Weights of a small transformer language model.
Size: 4 heads of 128, MLP 2048 tanh GELU.
Each number is 128 + 32 x the weight over the matrix's rms, rounded and kept within 0 to 255. Layers, rows and columns count from 0. Numbers have three digits each.

# layer 7 attention value, 512x512, rms 0.0971, rows 451-511, columns 320-351
125138106121157165112100106128160126144118126160155147129141142131138156157098149139136136078102
080157158097086153161071077127072081088116120103114099131122128151163122182122123118160139096100
167143080150108132134079111154129121148156126102117111128110099162095129138094111155152132105143
137166129137097113150162148189152115138121120103148135121075122088121130148121093109126148151116
109151118142145123117178168104141150169092149101131137104132068129149114132093107140201227093055
183150132134171133089126152114111140081098150166123132129126064127119066124184094173099126125136
106087081149078098131122143164169141074130117127114120140163116098146149111130142109163134113142
169143174148110140147118064127135104117110126190160126114100129133141136079112143125117073176159
148122101104143155113104089124134092121080138147158152019144126119140114114151174147128095137178
112152099086099103117114163159154118125179153134124105162120099129126134113108111133146192115111
116164142133157125143123104146104115140117155098096100138133114151097118142136109098153108105123
091135202127070162136167138129106145121101173070166129056133168195155172058107077101111098125134
106107187119072102115122168129136096097121122134095145154113105103174133143133122175146144132119
193142158078077141117123123110138072132129160172149175111117108108096140149092110109113120173139
127128070117098150150149157135099099134138179125083142157143148167137133112131142117107158142107
137085088185089116143145125107174086194163150135152097152166135154125186096115171064100127171083
121122098166091095149143138153181131105102148133096132099158134134138158068084108105061150124162
135146128127156079100115156162153162119077125164134127151146125112200107168109108106112113090161
067151174078196119098146183123147127134112087228115162130115112078103114136130146099113154098122
172191113153131159097110134150144167133158093138134089133144083152123097061134146115157085109102
123134154127110118097133101158089145095135109138102131165123103116160106181144098157140129131157
151069073124123130142123178160111110107163127194140082097137116107153122107142168123082119092131
114109126094081138153124115109144152086106121091159078098115125165124148118169136114117074171108
090131121142149114143140118111103123105170137085133151149073084131107113122156139109149126103168
165140138133122160130152115133126138191145125096145115105158168098104125115131084123132137132116
131128098107105132104074106119146188149117134091124090146142119131148107134148107135174196132054
114116116090163163125148159162173136089101181122160145103084117133116106154119146135145213069144
150153167106113117138106149143099154084184110116101124189137182119113114182103123182124135117096
124155118096063074145074097141129100178103105123163126155148118133141124192122107112138154165098
129101184142102118059126156128170136127117144099128136203102114066095108145111090123131142159150
109131168185133128143122173114133129115073104092094097117132115146094087136097131100106119182132
150120181123149139100158090112104123114116138123109061137113128141141145139102057146109125128094
116107138104140152145142111148161140114137152123126122165147143090138111090175113162121111142129
130213196128192126112084125123106116126124074122111092117107135134123082112142132156094127153124
095119078163160141113171148106136160135100211195085138117073126150150121152150123201124195079073
172119156138098101133138135122173144116140088113149092129176161170140115141123141105139138148133
139128149123102146134126135101133144179169179126142148176149135131201175113080132098153181120141
116109194145125141128153105111120151166177086113113161159185104181184149192129114102155101101111
109130141086106109121135118129120113165150125096124110132110101111115115157136128119114065149126
168133112110129096130104103095135145137128132119104143118142099096093153113161110169104144157140
180136143110132073108127163076139129100127113126135140161103097050116123148154156150141097092140
103147145124137122165066114144149110124174118141133111133129143126108136137108155140065181094148
105125097096138119107139047149138142102118076144175127119113121140154131139094111094158090139121
134094078148146143104119085120111072154108116160096113089091136166082124131154140178125133138122
136141099116131090113129136100153138133129097142108105150183125120110156087128102148097081130132
126113170105140098124138134137130137109099121141090152127104152114145162180115093132116162113148
158089174081159141153125100146169123135159117094147125156138126119111117070135117159113135164087
137122169210132104104117075162112096101102140086128125157120165127126112142069113125099095171127
105141045114109130099130156111170115067073131173158138130133111168110152132162151120157150151188
131130082118157140164121169097150181183120134121103118126124134136101089154102128139135152146116
121098121127081192127146133195146125179143092126169112129144093108135150120154102082120122129118
165115155133168119137112127159155181066133119154119123086107174116139181101118133158121085162140
066147125093105094070118133104108146103121111114135118147157145123111127110125142111130145149135
075146154142172092093186136142120143117151157130104119174179125210148103150165129169135121155138
105125093161168128184099165117182083128146088134112114137132106143152089133089105169103162076129
167093130125181160156140091076077129133134131127126126145145138090081114131163155107148145144115
132112126146160095122106074192142164135130111131148090083107158096129154181092132146138106122111
125160127146149106108146113149074144126154130140167122109184166121093098151139120148108112152117
095117168108154143117142134114189142145143118114095125127114082151123162194160111158094098123158
127103105123126160122090118161180126110189166132066196189126187142160121096129095061145121112152
140135142107078133105135100167158095171120079150171121070089124112182159147111093092129075169099